config.toml
n_layer = 8
d_model = 192
n_head = 2
n_kv_head = 2
head_dim = 96
d_mlp = 576
vocab_size = 2048
activation = "swiglu"
norm = "rmsnorm"
norm_place = "pre"
norm_eps = 1e-05
positions = "rope"
rope_base = 69700.0
rope_fraction = 1.0
qk_norm = true
attn_scale = 0.102
bias = "none"
tie_embeddings = false
parallel_block = false
init = "uniform"
init_std_qkv = 0.0463
init_std_o = 0.0575
init_std_up = 0.0662
init_std_down = 0.0662
optimizer = "soap_variant"
lr = 0.0112
weight_decay = 0.0
lr_head = 0.00945
warmup_steps = 109
schedule = "wsd"
decay_fraction = 1.0
decay_shape = "linear"
final_lr_fraction = 0.0
batch_tokens = 65536
seq_len = 512
doc_mask = true
z_loss = 1e-05
train_tokens = 199500000
steps = 3045
dataset = "wikipedia_en"
Each number is 500 + 40 x the weight over its row's rms, rounded and kept within 0 to 999. Layers, rows and columns count from 0. Numbers have three digits each. The size before them is the row's rms in percent of the matrix's.

# layer 3 attention output, 192x192, rms 0.0575, rows 107-140, columns 0-191
096:525505522477511465595500483473542438485480437561457544505536501489531564483511564490479565584503507534489516520483452506518494506472487533504449534492479424479433476403514511536479521499465422500541486528553536452497502525514508492583536467510512496465433471528482498467583475467491444511439495489479499540503457480530551465500506479525514450495484490540517457469475510499502475521506459624510498456515527462440459527431543455545477534551568532562578548454449439533484451516519485524599507544470454478469451551529545528515513596498535525494571589430449462515502422548467539566
094:483532522584509490466506480507541471476527507530449510576509524472508446483474567511538554447530494483526512494511497573459512499479529459498547516476560565549524544492532591496484541450527530525412457506586530488530486579501488447547492484499517512557489460503507425480542489403513516472504469474492536425457492486500449499457438496497491508531572498392580490494455495552489515483555404566514480462505514482553535444517498512576515504449510525537456528577521525413451432507433559426473508501576582528473496479536557435464555455471511448491521505554443498483498515467510477483
096:446520502342560498452461500473459486554534425505482513453554525484558449458524478502458524537472523521494455502502492469491461468476553426452540568441495534463458512515493542539543487446541444535498441536502472527489530511507458517515503484546564514499460496529533456511510544433495514506447490520477555569508477511442579491552504506412495508501441484399547526481518474444541448506485536510454536522531514479441526471488444538502511530477553535505474556544481465404443480546450434470481514466588453514482568481541521500542435485461556475499478493535479533564602502457536540499
110:482451485552525508464465426512446549433483516429493525483566512552445546588493494502458480448434502516494536541425537476481507512516487503456490442513534499441567438492518545540440466534529528520506536450518454431525488471407552558535501550508485449456536476426488582399481525532501551510550516476531508535490513481489525608500503509462521522517442582494494481435502531484466458468478465556559485454475533500484458550510546511548464523488463546567531486507526523427469467473474505433531511519500532524456584517454503544536521546522470573486474459555514572534467503536584503548
110:485482486536470498544512498505534529462552573395459470520504569503478509493449503499556558440508485470530482507497589502469500516478573486481560548476521482466481457532488429489542526495590499453484496453495478517502439479509464468528460402523461536561571523487462481483512511474492575481538535493470533566514536472465500523483546511564478535507452460453438511427559509526472476518457418482439447483404528460522520421475453521482462473502497469465534488522488536502472499458585474513513540526486486430518547422492477484552460513630576477524389497489530495423516525452493519484
085:499583573555479511466524513508438496441517463489553474485395485471518504500460482507462544491541542430464549559472520427480533493501523580465504567518522492490591560542503577563475528511546485552476514453614538483572563498521556488488491573499528465485573460422552507527562490444443563556513490530477486411501541495528512495547548427449555525470477498473563522440524512507518451531499537440505481475449526473516514521518536454499525522526491519459480498530479532561510447493539567471538482509594557486477502481558577494538503502542469474455520477493489452496459550531488515530
115:539466501495544577596451542539455428444392427501526509517506475476506501486522486424493493564456480491533573501553543486532527525528547456498575533455445529557496550458479615533548491566483519498494555422420462505552520524534516530477549459490543460487569520476500460541472494521528483490496465470537483527513471474493530433444492492553515428515504401492557511539470536518526504486486504443514482551557508528565480463477485446484491518492425489501477472510516510551542487462557459466463417510496497484424512491455473441519465572403452521525463538436531507527541550507508504504
092:560556498521555418437496528484443561540457528437500516448482475451433528538580481476435489430558477493460552477514554489531527470516520466459499467508478440518476462465448448480578476474568597526465482555582539487495467461568505473555538521529464508459478575478537486421536537516491472487456526566484532536473488533561517471547577565521404523539463542518535478484534474435504491552535526555527458457549458497512530462524420486520520485458489510486455534524549465506536429454502488549517512455503506483449509499462514498435525456568536463478492534456542530433493463492503487434
093:529549592490490506516449475494511465530489492487469446543477467469482560581510546479505549513442424475567509485501512523539530432557489486497483584565417473480570582553653454500421492437581494513529566405466556491480536501516484510500496500435499467508430506466522512513499538505532505442416462507458492520498493517586481567490479487476524522486514470508474474524514457567537542444467480519448479517473493575521453484526529573470493494522523525561524486447529523511567497547468499464572523462470532590495512568523541488517504476528475467506491475507544469464500532496539434514
079:416466491521479375523410588511501525555498459580574485569502541485556523519486559469436453476475490519498444543472493549552535453472573479492514408528483513482503475430506490504458501525486483478462493465543509519497579504503451498538582539548563522502519469506504515458507444482451535545577464521519477469530538515448541482456432487455485447499514476517527531582497523529493495483493453489407476561553492513502531443535525448424529468412490530536464479535463448509570509583474511484482526488562510462525470505527515493492557538489468528478527497568545505603456487462492484504
099:484575501417520486490518581480542491513529513566463471489487506448485464512565588495525486490373512416503483485476570499554479499467555535506466476573529520484510507450524516464472477465597465447511470540575506502494538524451511477481525518556490479540516445403510502496504502506435492520483416517417499474599507499489527499496471522520536466528468465553406552517490532500526435511524480543419481529486553483444529508510563468534488472485459512479523450531511517487529519486507531494556563462467563448507574493538529489505525571447610475504519435460476572438510528466498550489
111:515515526481499497513543502561496511478518553458485485499442489420428531485472523492501493402501449515482463508504470549512498498433418477470536527459473508499515427485484485538546486497464464479558502459493488511484512524509546452474518507543480504449411498508559478533456566445539500469558481555476409577528506537466550504414452550549482496472494525502450428498478513501452524429522531527549552518468514533487473531502547449445459550549538561544578598510532614542548514549478542549470447512526468508451439451541481429420522569496515461493477522556463491444501462458572472495
093:409509593533522451451452485527566488514540490532495511511565509470443543451470538415462458452495497533495499492508423515492621466501462459519468560503506491488515530493505452478492536519562542475474554556549503466447557439483464550495571558520497478520542479494505519454510543460487512493503511501489443505425465471523596500538535531471585583544472554505426521609485464566465472548569467565515423483498496508472485499555487546433475467465458521523459478435500472459450563507530537499492530431477441518495445471480486476541464508500474518476548511484491529541533558489433469508
089:450506491501528544530479481483455535459562452527523533495513506492505583442507500565493453446527450508465508499411515434524540491535518497533586545502456542422513462553449556503472572529514517518537511519545496534461530432519507429490544483485508487518492606393521522425480494510453459546461557519559546577523414507508505536447420574398457532510453534536486554517500529532494545444447529467513516542466463522482473543435533556499500501538485471520562514534521582540471473470447514509498531461460536491529518461421522521517453509453478529544517503483529511488506480425438525548
105:552482560576482473518554533499529398474483509528525500538547560545455541527457561561466533473473518508442529528519425483457529470466537534459513557431458631536452516474519478522466477459507453521515564521540478545514495464468505530492405515522443520493504521519491484505550492505580453495536500542457429519526549470529481490497537421509515495452497483567461529512472487485501413484464486515583492506517498454528520626518397475551469447495426552446486456513514515477510583461516498518509444475513494526496479518493534565452505528556517479463525493505491535527429478410462484542
087:552483532497500458522474447494486493554545526499474487475404522505493523472415489515508528551474543493540485470515501465532489467511476493564552455515533469517542524436545470505511433557502532510470446541452505478487534506541523490452429460527495538527566494485539506562527530465536571492470551460478451460528566562498498558458464483520495539512577512578518515570554453453543502529422527559487486538563517514509506497455547496481444518461494500489521479480447507473506555581519496485503484506485541420459578455523447450503545542553544617547505555564435517441595577522585469540
096:439518466447479466480505491454460508484443470470488465549554509530470485523528451552567442453443466537581457506514509439531449480591495513528491429440442429439492492505476552440391447468502446537496500520511496545439600545447483465498549537560544545463484541423578487463478437537524516475472460477479554521478447526532472464507447550515485517471519559512491502493509513503518511550492510508458464512488495538526483485523515536519540474495553429539442500436558502452519477487482523496503538546502516485528465552556414483450439556482518570410434506490562463494451457535516458451
098:467472459513520483440468490498517495429478390521474534495521503465515490565482501487453434436504515537441512556517533566547499466487419459507499500530470490500519525494497510503524479465512470499537519438564536520458501484490411504541456510504390497484501554506512523452523550443451487446507487498573553474556451597438527481430493506517508482441483525400499538505583522527499630556476498479514529533518502554509524555588489433511469522564444509455449527463552437570543454566483531523550511469457471493536551514516514459507525509522506560527536519445514491549508494534428446495
103:508471487455565514424490505539440539496521475375415452541556501442492497496464531495472574489528503461541506459543550482534513498473542527472523526489519418505489516511470521488480507509527502492489533538459490478518451535500519515587462384391493433471498532485501586486479490574481488504532451512520455490467503491484484539510486453424490504490534488498522450492420528519523479511512493486528481546472572522497480465577526482512517531461441475475493569518463543510510470435435476486539502472462499422453403527479602575509534489519461409515508489369488524436514551504515522495
106:485473592467488464443462548620492516570506521537459489467540513479554467479457433506524524498449516546488571551516531520465564485508453455478464465516486484557537583543523533526449447472493493498450514543535530469492496549523500502506494483483574393501534548533482451510491508482486468429563482500521474537501471515488391522566520481577471536458545475496532484471532507427487506493497537496423496507482474517557485562546477519495553491491547449506474486410399520475513528534418552576418487465524503504515485554490532475518494460496434515459554413552454461534513493525539554469
094:463535451468513490501531530522530567488522619491524535479486586461431494510541458497524532406543475469505582499497563426496422519537570475479484536488549474551506576530480571429554497494537512534514485475501502483467496476476474487486520497473513455556564517497519444474466516492519522465509503475467488456490494507452434483419451493505464572484478477522412562502493558524478473486523447430451515476554465444499565509508478497489565446504575564483560469468457468472496487430433489522521446475520470521549496533546498504549505451426447471501463488543484489489489427518608522595
100:526399480500503506492464534470481498502516494595475444487548513491430522522501544549518522523464526544529499458478495488532499514427494537505487503421545521479536508486593567484417430493574472504496560549471520536431544476447537461589481520580484434538457485481523468501495552461464505386502476447484478485494501525545506438539487497565529450528420459556509540461459545491444504509526485493441533432450519537505478504434481418462484551473494517543518521448515492469499498485505505494532587433402448537515594534497529458536521496516474516563460517475552473470452450494547492482
096:539544502485456497524452536477481560560474512472427488518547453564467493495485595488550525518514454538550498520556474493555526525588523499457438506471501578501519455461474500528521535486471497503507486530526511513495553512485496463433477563534501489509536501500492433489469469460521489492446536478465496423419455576507496542504491488487484472559488461510515517456457512462523466466457525479504524549561534499529592516469525454516437497465476578591558572528468382591439461505483541517527591517433456488509492479463538493505401478496497462491527502493453523411438614500501522532
093:538519502543511496464484502439539442440470492517493469498458561534480527417478534531541501491482477469518501500495511447537493532537455500475542536510474558502519419510562564540531448478519467490557497453489468546544475443503506450560534458591425461498513475540467527539482401475428494478466518462454495534510518519556467538480553495433626449403494517509562508493530491536414479501507419476544584536495469468431496513447474528511476465506549535464540507539554473491476478477476472488409397412489480474440561463517490504513484495511549444572540488475473477494512457548458516498
093:449504508503453491537505480568541487473611452506460525476466454552481571466501589561501510473501492477484550495520469587510475507479437518507511438472503527579492490473518451508520546556517495461441487520548538543544542561492460572498522525458427498478487542546489494441502489486500447539472401564467511498493465486514608503454478515471458567438545598495482516535467529565541487500479485505423472459502429546416527523488487499596534554582509504445482492465498537539507533528528489494464495515477535494523466536465560424496499442454458546516506573540460524497509502466418464507
100:484469498557629540523457507490436501550470485454539536526477555430491528519555506523446499488503515505412525565508519461445488459529539472529510544484530495503498505504460493502399491524469528507510540472456498474495418476548451527545512461407456501472493510476539406495493512478476466469442461420502519545575444499545529441529550546467419559527454511508462483450479487457537475458541477484529513560496599506485464471496469540523498409469554494516528550481495537527571480526495488578544436447517575548467522521513479546490539615490435514488504475488518530463467499518516431485
114:468454504546484473489447532531474502484497429470473439467504411495567521565527574475508485481467510484571508520492535513469531514545468469417438515520459461546534554424523435457532466428532508448425490511574556511479521492476528477455482469521504551562515502477574406500516517567512548470501485450455473471572498504467555528533525477504469562522476490519520532456515422509540557447456440433528498433526532498466539484514501448367582521508520558512494524495473504416512468493532551546555555447566457470511499503509496477463564525512556465465505440489492513545460479505455508472
099:559524509472498458553539548523545482448467536463541518474522560559499459516501480529495547486447501478459525468458530471537536469544491530488496431499458484579558509475460554446474419410563489538511503469477500469471564597482489431483526431541517542442498520498478455442518475466515451506508441546467500553513463511580559502556486483484555541462522523479491512434505470479542513467517493500497542549503459588535552489446496557536520544477477563473529525552494506537510438515463566441492520525461394460510487560484453528467525487588511482457524458516572483626552464520527543474
104:585501498393473425482501461528516490521577556512503528430453471536441581498461544511562575552530485526548479482460547518498533545456500500532473437428490582451475480425496514502455451522511519488423501536539492493495452453446492539511564555478464540482483479464521508512460579530493466532455522552475456499509529464518470556475528490467462493526438486435474488521559556451530417483549552532542466427473457457522512480549534477493503588415454475383550549484465548490466496479473567526497521510456544508460494510527482475549486525509498486563490513515528511465548430474519476483
097:566506474552519445447472503476499488502539521511563472537550499487520488476462508492491394465470474552605522514565512516464503539518520549466537524532463432490566463492520482474479498509469457525498511502577520498491509551526522466512518510471482568579510508506448518399478435458447465443395593482599426505487600433523490458552510496476490485535492518550433480510497508500534457522535465502467437490502527488509466505476522522523532548480528491477445474458487538510459556503431545499522519517465537510520460432523513547505508449570415564461510586520495498470441500477538604554
092:479419464554496441457484482469526527521442538554547470489492555536482542431500576549517480466545462460524478536447461472503501582566406534427513519507498483465439499511479500451493453538472487479533562457439563507496489464561444520549500462518482541481551455499538557456548527527522431484523440517508567499484442459489512595519421435518505447530401547588515475492448501504521476493439501507506505464401487475514511471514488508558555523466503524450464485543511478568499520539525520470445519466435486437570518486448474469551403482471504494514475555468497499483495454531554474517
099:468524513458519479495496470507554546511460507475453477487549509504522479498521467469529558464485535573461398504496543455519533464543449536557495475507464548526554555559499531451464451433481481534467486430509470506465581443420413555516488430520523580514519452481529510527558469492420537468482434478474424557486458504463547489528478520501589437484485511505487546470493453496519542491453448465500473474502561444522458444540522492502559538510431453489528561483519493548483510492565443535469468555478473500483501521490533519494575404528489456588466435449570564506481494551553480459
096:487570528576503459405546498424530508524519546538543463516518426488483562399578476497461417473522522501494491531463430507584510480508581460552463449578473543553506476535475447525492460568434527524518488534499493499477481463577565477478500529502500478447505512546498514495525475447436471539465540466518456526431492467495508545543535474537480498492494450471450520502544488451581468560453560554607477492485511420474519492578514460530536528546477474511485574465524490433510492465458519500465551512487477554426470512478485543470460471520484521526502455501506483607527522524480471483
096:514538591414471440500526535510458487545461521502473501524579457472478471502468470468439566458487418527506470545529567550473516518432510560479602505467484544567501498507470443479455501492505485531423474453443495505536482481485500505464489447436509531492529507517458447497531534475486561497505421544466448419544483437587473492515515407477530427530430519523508493424514514542500490452431485516535466500471472486564491472522514491472506504604506550485474520551513525488467485435492511540565459575480535502555532432472517444509507511545525437519427488490492553426519498499493419486